From a checkpoint of a small transformer trained on Wikipedia: 13.1M parameters, RMSNorm before each block.
Each number is 128 + 32 x the weight over its row's rms, rounded and kept within 0 to 255. Layers, rows and columns count from 0. Numbers have three digits each. The size before them is the row's rms in percent of the matrix's.

# layer 12 MLP down, 256x896, rms 0.139, rows 0-255, columns 544-575
093:085113092131139130108158163132105146103051129099092129083150177061127116180143153124109129160135
101:060140183144159066095122126130122144131157153124072106090165097108145168147092073134161121132129
098:147148151128121171077180113097151127085122107152164126133112183130151138079133171129124111114207
102:157145179048114047104083090132100091111117176158116173122176141166107106127137124157114117050091
096:097102124096220084116095122112131104083106148112127117109114132187093150118150004103119158127057
101:126152112129213170186097154094090153083130125157219131162145190121161094123127092083160143126148
097:044099159100203088129133153094150124089121077102119132080144130155132113177162115135193112132075
103:099110138114118133114191105159165121140122121078184121126128098169118175135182116099136120132100
102:134104064130121124105156148090087190084155121123112148078106189079150129120163142110086155092149
102:086117120090166174088107199087090155159175163055183098082144087142106099129137105149100159154156
096:117111126181099078150155132177132161111076135161116112087098139155192164125177111111123130108158
106:134140156126175092114143117107097125166159150138128134095104135055185161096137152106164057117097
098:122120113107161112131182090103181146120137124059080094080086095105098166117134135079192091095121
102:095092089167157135142158133090144109170103143120149148142100131144122135132141141098167140078156
097:117140145143172103118150125098100148105119119145151147124100138200139134175148086143098113104118
104:147097137121106152157103125195124181131182153156116164118100064115120102146100106122152145150130
099:129139132151159134166149122116153155168165189195050117119099143159157087145125146148193105105193
103:077079131155106164137106136189102149097104127147157124080100113105153130129133094077134125140116
101:136126110085195108076121088110134142130152100071101090138127098113122105126099129103147131113133
101:085102195123079120067180136132050187111144104124078155100174077135181088121195128110110123134174
098:098114081113183078084104161135158109161075182174061136134174079126091114183102154100196141120106
101:104119099138121148146171137166146102114114151110121189152162191093174091169110127170119126143126
103:102153122115128126127163152153106070124070178135086175144163096130162082095093114192103126203142
091:150110182159119121137083073184125103139128176089105167194165147171063125205133110126125144096126
097:112076066144140117152117119138118102157169107112102148091181148124150104155156078112124121123119
098:092060194129116206103141135111133123085106124118157137102132100138107133176117174158168161116127
097:118094164116095110143120141110146063130121107073189073127138100102090087095141144100049121161143
107:166119156160114141182160121146172091108104149153146187072113116116127123139138140170158090078174
100:140093093170229111142107059078124166190118118087077144226167101084143073148147152132099093131118
100:079164165096141129129070109094148192155113138138124149093175095087087148068128131177254126150076
097:122154109151135192162112090146152029190146132141152107118143101147128131153114113121058154100150
098:084163137101114114084127104078137118158140126136143139096107086116087098147141109135156157176155
123:134074167128131144081073186000098178121063049132120143153093086138163143110110097122147152105140
101:123112071160066152139099107116153071179077135148131074122150141123197179110121144167094178099135
099:125073135130127220117109122125166063090113144166146112115116150175127084148134087160105129121134
103:147094107159116084100105119114103127113119148093087076082062187140139117090160152138165102115153
096:173119112088102118082130104146144095092118140099150115145139166205128085163133192124144149105148
099:105163156192135175101125115111160147193134071147129115146155119147108170126086159139117188122088
101:141126120146122104187133101104125129173132154110169085140141109114179107152129125144082139087134
105:162216077107218129126150160153121096164090147143082126090103112154139133128166094123091086096095
104:095169143087109120138147161168106104198127123062147136171136119071129108158098073148098168125136
099:094122184160122134122138095093092150090088144154094128124112133083119157053087141178129206154099
104:107146157130110128124148146144140157045138113098196158114115067101160068079117124140102138138149
102:073123158171145172112099145156105100178072143123120133103143081145100076119165104133153151112104
098:126125136131115098163111100138113136179074134099148148157115067168090144090153124124126060101137
102:174089191112093118132115110096171145163044114188140176113087104168148146116065143119133178187113
098:175136148117122211140095135141114159162098154090160110108158093138160130136153175134116150097073
103:120151105129108175126129125125124061103114142106116130095137060120129155197090127121081124093132
100:152113122113081141129117127143142076095182120135155136095124140174104127099114143084115208143117
096:140136115163165110107086135112153170118085172130111092119099142107156159098135120102153170151141
101:161154178075137149078122119166134146084132083099114122149126117171129130095092148133114115136079
095:144148131157167149102112144166122066142129180091152180107144166141134128117082168122125096121110
100:150147103126143112155121099145149061150116134113137143152127179134153140127117137117147136137118
099:078124101097135155120107116127115103191115120108168126096106091116053150135180112129113130166129
099:150175143136121162102170133111119156144121151145088172103134153154144135145194153162137131172126
101:139122138063117123108116131180131210124123146151097138185154176103160169108110209065105129138120
100:163169126123054104121173101065108106138119117077120093112109101179136118055170163149135162086188
101:128140110096117125120117105107173103185090128159129182113123182175101162131125163170098119136147
105:112150137155152160135139139118113091172140134122171139142165141093109114182094089112125139158082
099:148148145141105126138079088137084140092085168105075095138104093079113108144151136173124114166144
098:133131114170112193154162151129134171094078101124139116022120096137169126110176158188152097167114
096:120079156089133096095067167146093169160151137174073179177111149087108134127079120089067099131122
096:125083177081142107078077130117071102095126183176162151169105151118130151174131117116107130123114
101:154158156124120120118115127128070128125167127204080140107097110162109141170135112080153110153126
099:166118142077129120089142101145115060145111081209049113150116069135125046058154143117069151179145
097:103104202093141129106189143111105129151126111118132128127107115103129114098080212121108161149152
102:176096152163123064130041127095104127125174102131181124137119082138150131161143132138115118109156
102:108095118098144148121195156090089156155086129214192095145127160161129133105146164086094143070152
102:104108225168156133093117219097149149147069156136109109128147071123098112156069099137069134101119
103:153121072133152168136205111110075084116114175138149151126168130161104128141152102178133140139214
102:143134145121098098169123060168143152116129127173152124090127121088075170098121152070073173100189
099:050149082132133147100103058143131155177126154110151135136150160145101237150099098121074120142103
097:140135126125137119089172139165097109140169110142186104088133128139123107085102141144120096114111
102:140122181144138096131124112156095133147199125105130143135128127135131114143138144149116170123135
128:114073183070152186122121146099130111125125106127115132118109125107135145178148084136163136128125
099:108084129122088138103144160122129098121156154168201117160112122102140126156151139144146111166147
098:160110141133127163152147114148163158146134084131142103122110167131082109122128164135144119203083
094:155113137144148165150099101157089054141186116128118105156158112118155124182168130118117120086126
103:136140074082093130092139021114103162073102124155113078096120138068127153086078070100031133172124
095:148089155132113089162068109130103129180128130122153079189127098177139183110087156106138126158139
103:117116175158110128151169107170086084101117069121082155144158231156102099150123136183126097093115
101:123131158120181138179144144123098138112138091198097130122094177140148162133105178078102138095149
096:049085107104133108144152112109101184175095120134146158154143084154075150184119130204118118140117
096:110128197168196133163069134105118164184140105109169150172124152110118142142121153104123148112083
102:148117139157112119104128160188131076098148148090174097129170192156098114163139114112158130093165
099:217091121180117083110075166187094160085090107152127107092143143127118107139146112176139109157098
100:183131133123052118157127093162141114153091140106111193149125121129176073078125124152117127123132
096:135127112098178104112121153095125115107207236152154134153066130096122107137124145155127100132127
102:148118129179123161131157137114072099205069199071133138124059139097158083131080150114083129142049
100:124174128157146150115075140126081132152117149133137082116166175149156147125145149115161133118138
096:071138118120156121157165116145135154126137127130095150173094110214126133076178120164134071077089
122:122100128098121091099121125169174161129176141142125109130145168112093133110161137110167092141106
102:133128124126117066142139163171119184113112184105161079063124079106083156138106116112123132161144
098:112156166079154160131111146121096147070113112154074154133103159100121115125093143099145205104139
104:039126144079155127093135095173133147084113141083059180202168178082099140135080180119083199126129
105:149119135069118141165091104082165161151106210127084139134138120119160077098076119145116129143097
105:134121063096125115160143118168149191138145145134171133127094100112112147147127153104115132127116
101:125125097120135176134108107120085153202131118103143108108095106117093143126160111128138130113102
102:139111195111155122195122069145129109112171117079102194132138126185162105109111156122139139116132
097:150088084144113098172144130092143114171192138196149131071049164211112070160156085099140135102151
099:112144091092161140133115089125124093143165147093142163089107191140150106108117131077133149139093
097:120135074155128096127159109150086233155120073123155150112146098136221190139112161151088149090147
097:209109175132170143165090118152154165157111083101179097156073124138102110079130156151169112115119
101:151135128136083184214231116160201048104083150131092101161145137213118114170139154152127153132129
099:142094114069137118123159099067148133140140143132147162103160177148185110077141137128156139151132
098:122141156112125155099149171111114129121099188165093168154106197087081174107198153099095138072113
098:163143178152107160108119169143083065153097117145113136107079178129108115103146163166152101198154
094:178152080108173117159135121144072115142088096091201153105099104098072157143156151117157129119103
095:179105100097049103119147144148088099098127139108139126099152099168125097117165114147159144153124
100:143097161177158122140119122195094196095133171140074098177129087172135105122112131107121132111169
099:109136162131098069121119151156143096089172123162130080166128114158164133133136111172073122115142
106:127153160140118132172093142191067104031109123069163063108154159160068137134149119171113151084128
096:140134176047089128133082129094088140154177097098090173106119107103161162162183122165133173107142
094:121181098167099157128174067160203140175183140137150127126145123084116085087136169131091125105078
098:128180161113140085151115139144167151175195166160136135081069110086079122113090120134084110163124
098:096106187144126148104131125089125145160137069109076137183155128119124202109084100133125083122114
097:193068107142070145132174129127106107121135130136162119132103186116096116092112139117130130146184
103:107111148181082078122066121071127187116076193093108051161094065126128201127151126131096087144152
095:086091174139169148115082097151188154108150086130095170132136141117191123095125191171144156160144
101:100119141100140162127095163144156114178143117119049169123099161120079133148142125096128124126155
101:126118119146149121152158112192112168037072146150135144090137122115107101067104143072164157059160
097:105070150178143111152085219191166152103102110164115189080157134097132127148130136121096137145109
097:163119150155167111131127161154096098100096060101120132116118125114138092162098127182134107104122
096:065138096139148121104110120115156181128111195078157132107125137076071115176064126141107150125121
101:194122110182077165156133090137053031101223148117144114111116135118085125158128197137132122144130
096:042138134101119078108129110135147132113128120105096107086147175108131121102190103157103099131133
101:108143142123085116112206156077148135127127144073105095108125090128154120114116118127093132165195
106:102083146119132086143112174167098121062093149102062147185117109143103155039132131155128120143145
101:088151121161155139137094175133133125118123101163183101075137089144127157071132083114174096168087
094:169117153125121120090151125161137151096135152114122090112074155115072129136065103140145153137197
093:148154130108158110160089059126135169185088143077127156154158096134129147115177141115130103094093
099:148140139166109136088123146122095146123133137116079162177138144208095181116176099117149139149131
096:136124120100112095155152103075110122148111114110139091160132096167128080123098106179100164139170
100:118157112147107078181146134153105116173141146114041148142158133094076103117134159153097136144181
093:125134106111171135052144113093100096194190121132133109154126093117110134154114099134064138116115
093:122187045078150122128148129086132195139072073134154072146106099108096070089151180124135112127142
098:137162121090143115121152129098107105055171128125097117134169149143130130102160091084085111156186
101:096148094111119139100107159135126112121128187060129126176089111139119106135132168066107129093191
100:142170128136087090098123128099114108144135107107166118140155143098137095109134112186099142092042
097:094121125123126138129131193152182181078196103121149158131164115099183139144167152111139127129142
097:135178117152127122138167117129123174190117084145119147135175148170148175149117128077068153142084
099:191082151137138130123107148054137037151161100115088121107129113120145161189120081131147148108145
099:116162209122142133097116159128173178141127129089133121080073167100137110092121138145147050135161
101:147171138098118174157160175155129124162195141181112059155194170163149154102058121128081127118139
099:140142095200131157188135162069118089175094142117088121159125132142163118129101050102090160092137
100:142161181110127139107162122137066135104138093103097143142172154058112089047152087127108108115112
104:095155191053098175078123179069158211119118139157129134143161116129112122157081120127138105093069
099:092121130144096140090122092116095127100077077161135197074140154125198215176100159135133106089123
097:176117103149168161136127146140135121144168150118063120142109071120165143088116158124094090096181
096:147109160116128124129144116116136122122102094116135116094146140131140198144160133136106104136100
098:187078115124087141143171136162080124107090129137164117108078119109140105057099121111153081156117
094:099086167095156127112132159138132144130124110151079092152144116166096114136096157092172111119105
102:054116173100107117151151106146124079154111131146100116123158148132097113128132155095129084189129
100:070102167090149110106067130109085163126179085157080170112089145153164170126131167176154080155136
097:054114120165161118097164083165109103115126134094172186118109098144094074096081135154138090121169
103:148156192181077069112151093106105111098117089108180137142176128129153069111174160181091140130127
099:179145109155143162117133114118141127172143139118139111169160173164065129146177111110049124113136
096:123159116114072133176145127129106073082139162142117117154166113112144111181096085135112186106114
094:125157110131153118142131126093104078116172129116147130167171077092096089148064102151107143103101
097:121133093144099157123126145101110170155114153101126159180080165098134168172087143120178215139117
096:064100051138124114082088172161106118087078146161174173180087133127096134178162170175155158144082
098:164138089142175126126142138105112119232104195170169137153104079077139148171124135090089109147151
103:135094114104158127130151167135140096080149155158044143119168140109115099134111119140135139093107
100:158109147104136115136151117152124106118143088145166113154084129171159172080130048075152145131149
102:159106154129079132131098185162090122173128150147140150143103170078131046079084138166116175112142
098:155102182158163179115160159106108135133131195109169117102116082119138131134085099104103136143118
103:110103171108160114180082088102162101079133091093097152101116181140117113106176140144136129126145
099:118159146178180132098146110162151150139198154110093120153100180126059140137118136172128106088152
104:085116157059138119166115070135091181108091091115113128143167112133134145159136164131152129107117
099:167114195124138168112111091099139154134130098138135123152150063110113096139177163150119168116126
099:119122109156123123130203136165072171138127156102129102124100139138061125099114148141159133110204
101:135113056118141103091111146107121163114032115125203108126114144133144170139075170147112148123144
100:119119143141052100113149113103174172058161137057135134063119072140159114119144174115101155099129
099:142111117146132106156058124090126136123184195194121164166078159123153125123138132105132200145141
102:145122206133059154167172149108123124057105155125098121160119121119118110151142161090126129097167
100:133130094137149092148140082164130137154203067163115080136121171139167108150075051145184115126146
100:093121166143141160110099099158132073124094112086144114173141138096101151144168120179110174091070
104:180147146193131121152111146152094107115097158112124147081144079165141105170125144178099110139138
100:106112144106128113163134161088080175112122125143153049183139149137127150155171130098112083114136
105:100117122142137164089138164138077145180143117101097157139140150130096124100097115121095097086174
105:228086147123108064086188092106163186083110159167130123094140156175138132109094117154110103146119
103:120129200130093085115136095161136143104152128193104140111209045112114065161077088096168143090083
106:085092067120079108118136135061107164150137067133139111119163134107154138174115067137106154151150
095:128142138139133073109091156147171128131124149105134148172091158142132141071146148209117118127131
097:105117153137179126102116147158141076139146149140050161094084123091047088081185066192145095091145
102:142141103163117099128128091106082100150153070148156165127129077133148129108153114181174152128072
100:145102093116155116129089134161200082089087131101083152157168140118176156174097099169156151157141
100:121114079038180097111148112100156077116119197104120192090098112078082129120119137133186107026151
115:123136110102121147084144101119158068074151104177177152122165141142126100114076137143142111112150
100:154124120149124117149206168148099115108141054128084129121131137142100095106126115162149157115157
102:170116154125120121131146096159182120128125088069115087096106099106119076075046115089121200141098
096:180144078107105112124099141124148140204191086104193163092107110149154131136132123165128130083140
104:093103117122151175133094069115105103133097177152133079136142128118063128092159119127155105113128
103:145145173093142149180133134097109114162099043093085151117117039130132106102095121138175093123099
107:090160113074115081145143136093132095160146164141125102153153109125120161116157107117107133102172
095:079083032081131113032163115129103064151160125159153057085135216130133123126161123125136117114128
095:160118127129170130117121146124139016134144175160165167138174101137130099095107131105125099153091
098:120099149124124207140179096186142114127175101124163122149114147145167145124138164103159114134089
101:162142134120105169161178140107180091121165107133111094127176149131157146146162145143153103111141
092:131157119155068193154121102101106151148092080090105135178136191139115108120112127126121139120092
099:077172100120077135157084121142081099134146142092163137110151147160134145146126159161152123106118
096:159118164117158134115142124184080153101161137134135154064153079130194126110132134140166164146093
105:159073188108138155101113158186120158082162068065047124150103122120101095043125130133105127068141
105:152137128118106096141105123125083128153154127109100119113122113101151080103133157067106141189170
098:140118089166139127122097147177070098178124162123092109136135167153075082089116156174070065103176
106:102114129170119160147182159080070100125147109133112100096110135106167092096057112086133124173168
097:157120186109108107119124135135125203097147080132122157103119101110089166071118185102118085100192
098:156142117120128128169168141118120069150109070107044122119130106168152146120089076221091155166168
102:123160159099060099110125106165167134155186137180122132117164125116132080110085163164080144114049
103:053098131109138115120095126143166133127162136111169185241121101140065199060129120115128147163098
101:147155158098206113155121107188107116185168115124142131138113146143178150142076113114168128180091
102:117103127152133119167120183144159176096132152141103093127098116070114120164061159161068135146113
100:062129094174069131159145180125073168160195169105104166090097143108104102163073089163103163139189
101:117114170101089165119104128148171127121202088140164112079123136188139138059155109126156065143175
098:170121133088100072121142048127102088108134153031184128084160179078079129130067102141147191167184
103:109105130144119094094133089117115089129149130149117067085117142182150099135138162059102102119114
101:091109126087130067111091114063139077107092165105121127138109094148135175128117043094099102106150
096:095153071117143131114149137108179156118072207164146075108078129147166149190158141113143164140127
100:115123159134135157199148115099190131131143116102143118175112174105154121157123084170092117042123
103:152097106087132142136094150127176104110129138125127161133142130224123144161094163123156101087141
101:132082168139101088138144143121129164132140110124123121105115101146074057085120156160067121154161
093:094139081147105165133147164183121164131102135102148167149077149118159135133101143099105166130149
102:121178146097138074134147161074081102153162061154143099130151172155167107152066099136117147145105
095:154151077084137182114087149067138098157096128133155117139144122084128068084123169099124109136168
101:181184176072113138162135120095047099099109153132160146109084147105198098122096138132122167146138
100:120093124156130181193033075110118098148149122135096140130126130170161115166110112126100153155060
099:117117132097094088087157184076186151133077117176159140115104134197086139087127157140122118160111
096:143125195138126135115123113105162133178145118100112108157146181167139177135140150150064137152161
096:144085113124133098117143139059123092136123188110107127139084079133146144101071148154118084089140
095:145151167119143086159111151073124090103118175124162153183115170161102142171127158149169165162112
099:071146161093124106091131121073155092167107129068125154118148132181082148119094143159081073135173
098:139146109117081105132068222127141140139109146103144099140181127085118110211093103146093169038148
103:141169079123124210111137075156064219173166100089118074110087105154110163106217119135117069150083
099:100150185070153141082094102136186114132099147143166162059156138118099096123099120136073102148114
099:132106148147085079129135133136052120064058109088073061102090161158059115082137102153140057095122
096:156174145089120097144091129120139145166101131121167144153115078125162108127126126126097143153148
100:091121108160063138092152105100140080129132120165121135178107125153194138147135107168093145109090
103:140111141099169120135095120135091135145135088141109122117126155103097156143137093085135074148141
103:040087141148095128137108080111093136104119106151132092151153078103111106110098098116152097105143
096:087087165143115150147118110153190138143136149167140106126086184148156130145192092154171158149144
105:110102146193147104125127074133124160133109138139152125155099139085132129098135132166104100187145
095:146155182121136132156166125157136160134143104140160131101148143157063124158115123103125152151143
103:162118089141159137126142100098063176076125126132138068089098151094128147086169111168134102080116
095:099083122146084109118167167123160094068183206173132145151135134145085141163113132095149154110090
100:095150167156172133120063131161087196125134154085099077155145167156123061117111101169132129095146
099:133139146130155120155155119152104136039168121153145119161096091139067179089158091142126151088111
101:129121085116170147107097165088143121119121088156205131120143150117124126127093081085117093148075
101:077129173116162088120129169154097039133152120141130111144099128128142155089123157173076136099092
102:131127176121151126136125117102114070118112161202166189228118092064127131097126134149129139087133
096:066140101127164179163132104124119138153106089128087006112075126126153144154167110092095060084132
097:157155104185184140100046141144176117134113109142135043135124134110157171123111210143142166080137
102:189138113167130137143149098086134054205170090152118102189148159141127070071107103116098124161180
104:119133080084125120106062107120145129116100147136128187166130117131124107118082147133133158132128
102:097182144136162140135102111071183170084092129155121121149126167152120115124142148120173131148100
103:140076137168187149151100173100184161132178158119129123130123077103050102148129199131151128130131
094:128101114057109104128103130134120079173134102071091160205199147127146154137148131123143163081142